Weights of a small transformer language model: normalized queries and keys.
Each number is 500 + 25 x the weight over its row's rms, rounded and kept within 0 to 999. Layers, rows and columns count from 0. Numbers have three digits each. The size before them is the row's rms in percent of the matrix's.

# layer 4 attention query, 256x256, rms 0.0954, rows 0-49, columns 0-63
078:505495502489514498479554534516461504492471517525475492538534499484490475498479469527470490487519481501532499514490532517477521496518467488518524505525525478489548473511508498521522516519477505
076:473543469466510487516527495522481476565509513469563492471479470485472507424476483501497507502484546491430511492520489482471472465500486504516500437544514482494475464516496477501508481496512516
094:456509534514475495507456553503501468495517471467502481478474520506531495506544526521484527517471527474500482549523515523493461493510545495500491522528517504473472508479485509531502484538510491
070:502442549501470506518474454523487496467467443515488522477522540504494531501546484506488531477493508473531465503468494523484531514508511456485509531515553507531513468526517483498507508507506487
076:490528457513528502541511504543479486503511527467519510508502512498485483422457528531510502488481509497467477482467511493485508523520491447460491461519488517498518487499508505470480480499523499
079:498519479497525468510515547523532495478524523485496497488493471494513499510512475499455493481518530534508482510487465497488511514467544516482504472492505463490493476484516565467479498491442521
090:516490559517485508454536510476521473498468510504487448496497506511515507539483535495476499491477485503515526511516524539501491494525512517518500516536483500511512518479521476549493514506515471
084:521510496540486472517464469461509529481489476486499483483505508507507483456504504527530492491479468485472499517510538484527503503524440489489512506534530532468558521542510491454484526522475504
078:479532505490500505492519509531547471486531509488499494443517512496485516458451484468472457525506494547482526515508550537502475476516450515442531510502513501474495493473521481501511466476493538
104:519490519501490522545521558499517458509455484537503494512502490503528509448486505492498522565521488533490494491516528519473520487518460514468493445497516493562538474509495490505508493513505532
079:473501518508508475470456458520477469543548556492495515520474514534433519513487518531531502491510500533466531488523511489510537504516545495512519454482511506511491532500489543481519498502490511
085:490519506482579511513531499484512503491529533493503562503525477477502485511440497490497457529497494508458541497462458495501482518480484536491444516503448481482512528474486493523455476486480519
079:490500502514498517507510506473515457525523495535489472500515499499506477553478481491551503520427498516506512478525514520462504526517529516509473471491492463517480574502521479536500513503495547
090:506531508510532478483489538493476487506480475501494545472515496470485465533457536496516465492537518479475496483483527498530488505494499520505476457505542481543482459478499519489454492477523491
091:475497504478500488548490471503509526536515453515466530480519519506487488443505495460518517519532462481489531486514506482559510502494547525523508486495539493491505538483483509473494524476449486
102:484504538520475483497526504495512480487532444481498486508449488495530522532516477477495532520550509520474495520470463474501494480516540475499496533459485543565482505479467462465491511449541508
086:473484504511506498512519515501549476500485538477575497472518470517526513488534456479517517506494494540508477511506500505508473513469493490465491479448533504475483456480507500487519477467498535
079:460487516537550517488487509505488545533458515513526530478483502498508484512480486515516546500555494462527474501460492533532538491489463481538498482507545486518506473507509484484553516525485471
091:456475529537461520516442527496528481514503489472500470476498511496515533500486507488496497455492537526523451500500527490512510502492513507536510501487502485487536470479489516514518506512505455
090:484516493526504463493496507524506508513502543540511521488460518453475489507487530526506501500499495491538498497489525483479512555507516458487492524477499502538468440515488507467486495449506490
100:471451524508460482499484532526519508506506511525483481495501499496506444522555482495500512492504487501501488493472484492507521509464510428487458418498518484519503475534523512464451517522515510
128:492482468501488472510485526466486512487535499550496507532476543502515467493500490495492448480531465491515509507516482528413466459504496473484535490511514517489492491506520507503554467505454540
133:530499515515491499573461506513520460500520481498507497470501526507495536483508511525486478533520482498483508525481479537485484493479489485436496473531491514502463484510493493511534484463503549
088:495487505503488471469486423490468527469554508520503450485539448481512511510548500516499487508484480466560496468468518488506461485510522486519548459533487477519519511493497481522486505520476521
092:509511538479519540513498443486523533505480526548478496442496470525502474506483499466480515526516479509546482454544521482475496470562507502519531527503496502491512475490494502487476518493487512
102:495558510505505484492488470509538472509524536511516503495507494514508482426459532505532534512512529496477507482515510540483489509508473490523514490469484499478488527515493516518470521531508511
093:462454504518504522487466521533511495519512517462481489534525445463464513539492503469531439503518494487489461477488481513480482523455516489466499521489494498503466482512506501482511509514480495
097:466496538489512491494457554513563462506504512481477507513467494489527501469480511513491523470458494517504490499533462500466504467492503497472510508480467458502491476545516511527483496490456524
224:502538530499488466550476500512545472509546490493520532503487521504488547506491547461480483515485492510500488519497456535479463487499533475440495495491462506471460504526476486479507476468517540
113:499468497496507503478504493494472528461471501500506484532512469506526472473474513528468541466465472516503515536510517482540532430520510516556513533523516470536528471462488525475489538573484483
100:496529469521509499510514525493480510493511496492484483459486491517519456473513446516513506498526494487511512499501554458523491549497480531499494470482492498475497496506465444506519516465534498
109:464466477466531493501492478471496478482500480475450470464499491490491486475488488479519520490479488457547479498478508494515470504512479461526460517508516523468509527490499515505511541513516549
081:497571508497524542527525568514512481545544539456510474498490464468484484473508487519477489526479510512475515499506510456504463492537479470504517475560496466506510493488477497457512489502543504
075:490496438560469507484484515524484496513495489514494465493520497488473484523477497471500551507485516545508496468525482506527532479516500475506478516542506500510504493510492514483486544463491474
078:512495520510505502487499500497480517543491517506499463546493518464495480502503495508498506500564504543496474481519529520500512473491478546554516526498480494533519468472504498508466551538522462
079:520460491471492518484546524509496524465436513512481506518473476451514461509497489527502501521462436492519545531466490498490487487541509473524504500504520500480515533508489476501529496461463494
096:505553496477496520493527509509536485502530531474528444500522471532441497493488501482485493529486511518475483513493462502481510502483504524465507495488448480498480535510470494493506547462520502
082:481486463501510510461481500525477498504480533514519491487525520494483501473504532483494498521566515509553515493534508493490511500520500519552515515538527485511495477512496506518522515516497489
086:507491485495483491501563483465504517507476466514493462524508576495525495542483486499502493532513520530559479524480515500521532532468522485557465505508565511488506530527496464495503522476459495
099:513485507478526514503500462520484529526515516487480495497466476459514492481494435495482463483513471503513480517547524491509449494482481512527559510520543458500505458491483511473510506531504481
082:504512519538508503467455467491513517479492522473500495493519531521486526550517467533527524533503531482529485469513516469492492516501526475492483516456500454521516537529508496501489508532513507
086:519506466507514484504480473546519518508515504511533446517552543523473518508464497552511495498532523503515516522519478487466465544494456423536504484498519515526511482501525489437473451475491480
087:534503494507497498511529473466495483478506489449514489476459487477494510485496512498504424492489500469561507507475488500511447498500541492489452480543505474501463471526496484529503467478521513
085:494468509520509549531553512499466512489473539510518542553545495486520529512464453502509502455483468533475496474496536517560494535525528520518538499517486509482516514499511471466541511512543450
085:485447472519492504469474469514497546491513467518481498498494516471515500546535516501494499490522477485499491481453498497520531422446470522523455561462498464481493487503503471466477531505530504
082:475564452519472452545542486544486522505483463538507529524496481511483489469520545531483477498519500492501476479518494487518473483521514513495529509506455519451515478477489471450493482477524498
086:504537492504529505500485565496508504478539471470517523527477544529479516519512480455459513521512529518481517506522479510534477488498485478507531474513477480486473518491462463458509491494487488
099:501494526479506551528504472487492511481517489478460465490513488473485497469523487503493505482499475491447477547541486479487475517478472500510457452494529483514502511473493546521526515488512517
076:530493477470499476515498516485470512487505492498485461499430513480494493477498506500485511513430486528529488482547510490465515510512515529505510519531456537501507469475504492500455505509523506
068:482463534517470480475498491520480494486425490496499521546525516475511487522558471510500566523510480519517491533487472508497532492450492497521513503473500539511512511506481507508495543472464512
# layer 4 attention key, 256x256, rms 0.088, rows 0-49, columns 0-63
132:491463542540471492477441453505507534470472510496522522526513493500530528514508493484532532481534475501536505496486515520503530530466533534509482548496512514486500544493543465532467554486462482
102:500518498476513484528511508480544488530533489497521534525483482508514508520535518499502458532536535528512515516487470451492431524475519510503494474493485501480491461553498503495525452481487521
097:509521486541491472480548479482504456463499516473506541469459460530455500515501514524478445518473494496446539468490513484508506497529502449512552491531505483495502463524494504486516495491495532
132:516452515529512488497497489514507524511507498475456524540491479488496519477512499497517523471529470485487492501530557518512534537511509499504502525485502488526539539501533485524482581518479495
110:488553496508511505523517501494513442525517570489484508492485480534482481511496539531483469534489500505483500527509451506529472513531495483500520434513478497484495437475491504485504440494539544
107:499568474515491481495525498510488490506502494475491534494488506487492505477507487517504498571493487484476513480504471512482499489494513476507510503531443488497471447474485535427513471498530524
104:522515542514477515484474532503540503435455455477481514515545502510506515477521492499496560503521481516510469499495478483479504525516519485521534496448512488471500550493522455503510505499499507
094:525482499509496525506532525492453521522478479510478511508490468492541516518478537490508522465476481472549471530515506494476496486488432450518505501497506487518552524501529497507478491520538515
109:475552483481495480485505554505538457515535512471515499448526520520501501517552529547505469518496503467470523487495465489491448481489478504498515489476491523487448502512496479488483478465479526
104:480528485510495478484545521484486486542512530506469490481454483499477479481475496496518435509533460514455502473484449513500520474496478491525512481549549533469523477519443475490508508465516467
096:508508501486497545496497478536497450478493519512520475484467491463476494524459510466487448519497508528484506528522510449495432494500503524478511450535487510508500486527463521513521461499535475
106:456523493544506511538548516486489525512558502541513496498479501479522470539520486492463469521513526474500513545476477485532470487536487517480519500475480519497462467467500517473524437488508530
091:491497478455501475522500462460465505454477497514509479485505465518513510504496526500535486510503476506490513539504493511527485477500547503507551568504543525514479536502496495475525505503460495
108:495492477499509455522482547492518503528499549483524469505478516470506463437474499523487467522487499527503505487498513509508480496494470500513493500564470461495492458497476515495513475517493537
096:450452498478489475512473535501489510509460494488461485512506520468472490516471528510504478466504495462491456530519550525471538496514492479463441552520495521516562513497490485546472531513458542
094:492488539491474475507473470514505526459475493503478500546525510522543500460482443474499512514505523461527522502492567481482490499461481489480511514545477503492508469488440470549521477508535467
113:490532507476521502507538499521498481483492462504478476489442467527488481524487502508490495510492529497495533506485501480509454510464476533498551503473493492479470476501499516472514400492512514
120:521428506495493526499504482512488486457450508524479523507516489450508504499517499481506516505510491498503459531482492557477539542484500500510470541482517491520547504528526509516482533522488485
086:492528538532493532501502527525519534531465482527442498457499491495497486558523516468487519568517495515482500462492507476530510469497518497489493541484490491476544521504481464492511567518476448
094:505480503534469512499526476501503476491515532469522522533496483482519514507476480502486426488490507512490531521468450460499515509480495472467517437473481493498461533477488517489527473505516544
091:470491502499503489538508481516487552553444486493521516522508484501472470470521470518477495492482451509531487480509477518445507492542515499515477487501458475463516504459513522455480540517491513
095:515503499489457497480533536516443488501476471532465484494478470490498538536491515525528492540516475477512499495519440539527490490486530511534524460521513479463489475525508520480502484525446533
086:519528516480485489501532521488498498473470502505502530491435508496513489498490526497502474492519462488506523465503482495459485491473502487519528470500521511466490480508509457525481392530475464
084:493524460534530499557464503486518515527443466495435469503450492527501518507437506519494523512537455486494518517483510500472507518482448506494514480495487534497470492486503504536492495490505548
087:516466460505512506505438531512490485499505531487500488457530494526540507439505477488531516469510539488489492473476510528482497536508491486481493529556449500502509486487481470491497520518491497
090:504481503464521538532508514476533494509520517493540484471499473527498546515515461535548488482574514494510481473488509459491495486519484536478492530500522474489493481498494450514510518458481492
092:466519526530520502507509473532487522483519491533503526529524528530494519498483478479474473540491496539514549542518464527528516480509514494487515493504529504499491532446535487514540479537475545
091:513531493494459490483493460483498505542499510530520503513514524473460526467522485466520518522507498509494483498514457504516487481501497527509487552520573507465476494516503518488496474481501478
081:496484541512553478478520513530524524472505488560497509472506495494534481517511447519524495482460505493525533480520518522494473503514504476522539477486506466516494565534514467524494378565513491
094:509492498508479507540448481460520515458488509502480505473473499516517468466511495473479519530513484510511458507506488471480548496475505493513532508503539481512514493468463478487498586522486463
093:479500486533511495529493532524478538490481457517453514473507487537523477496530485534513455503508490475506527499452542496524548514474498516500520495506521505518560554531503461486473521478463504
095:532521428435535467514474482479489521472463520488497488528511496532477550510474494540482529512511507515496505534507465505476504490504497504480484523509508507484504473489500524521482505513545534
113:478546465508542476500528491475512475521529513493522517496472534493491460488479540498450478521473518509478515469499475506501464487492477470512497454503515496487473439524504516465547416495519506
101:502523484513467521535533523558491474515473525470501483504506517463468486501486497494520485527445509491497501512507473514482460445554478470492481486563505475449540496471489453440462515510486533
105:530517539541439528503512501490489469473490523523487494534514515460498502509485491492534494494494539501520455502486497482500492471520489491543508501511503507486560524496538482532503536543462504
104:523437500485555536456498430457512504462490484524453473510546507521544489525528515488492562485485506484532496523507496549493499473483491500510500537518509513514486491482501494518504475532505476
101:517512471486525505479526509478452495496526509480513490480494478532439475495458497522498480473482541545502513461535493466488539457510463486508482486496473490502486461467489511478520471509532507
098:541489525553513558480510522537498516489500521496480473504500512436496527506493485530478511473499522482484503491508506520527498462499472474494484553484529465485533511527561481476454533489454518
119:490463542509483516490487503497492519450459505494463481515504523484554518535532494513522474515507493485518491497505502556525538509458531515479491501510525497515477495498521467511474546511486449
104:511505450536498483483466524482487579470492489514454468500524500504454510468501498473525541533486533496521507446488454481464497498494480510487528496451450502486491499517500504502499494452476503
085:495498473509496559491476528522516463488443522516527500519514493482509485511474491471487502472513509482463524493463446499495517494521495511458512496483461518494535503509499516479468524532506486
091:485507480515492507512482492516477492491547517464532485506458519503491509498487559499481522492506536516462516484473504490526467513524503504503478466506483495477485472518505524506534485503505519
098:483509522483542473505497549541490529491470509469459527502454484509454482525498521489465527517481478490477486466526473484500487500483459490517510528503491494449439472479490496480422436492514551
099:506471471476541561459453520503499509442506518484473500505498483485481512524482484486469524495492522495506474508514495494486515513478501557505563489512487512548510506467530517500488515511467429
095:499480549513477511476494472504498559485491530498508500536462515492502530498485456499508499467491546440488491464496530556522531516484492453493504537457510523538494489509539473539502554493434545
092:468533527519513504483518510506491470499539505447549484506496502522445487476468501515539533510490537520467509523508513527472439487459504461503528410497486491499451489501511521513534460490554535
090:488553461490469482524505503504512473538512529451485500503530517489500470485534504480472516524468529493496506482494534504534491474508485537476469460484503542520520469488541567499495489498513497
098:494472508455533464524524480511446525547493517529492498511479541478464502484487520503514531478473502514502523481523511463505514546516513529485561511476493512491478449503492523535511503544476503
102:461482522528480481521458533481483545528489491488479512545540501490522512494505465503520561481488502510531484500493529498529536568470506491499490520496559503532522505504507494554480526528479486
092:467429487496502497501491484497486520496502511466451528470485500528506546475486503496467498513490502508489485520526509500500552484531492561480564550502531499523561518503511533508521637508497501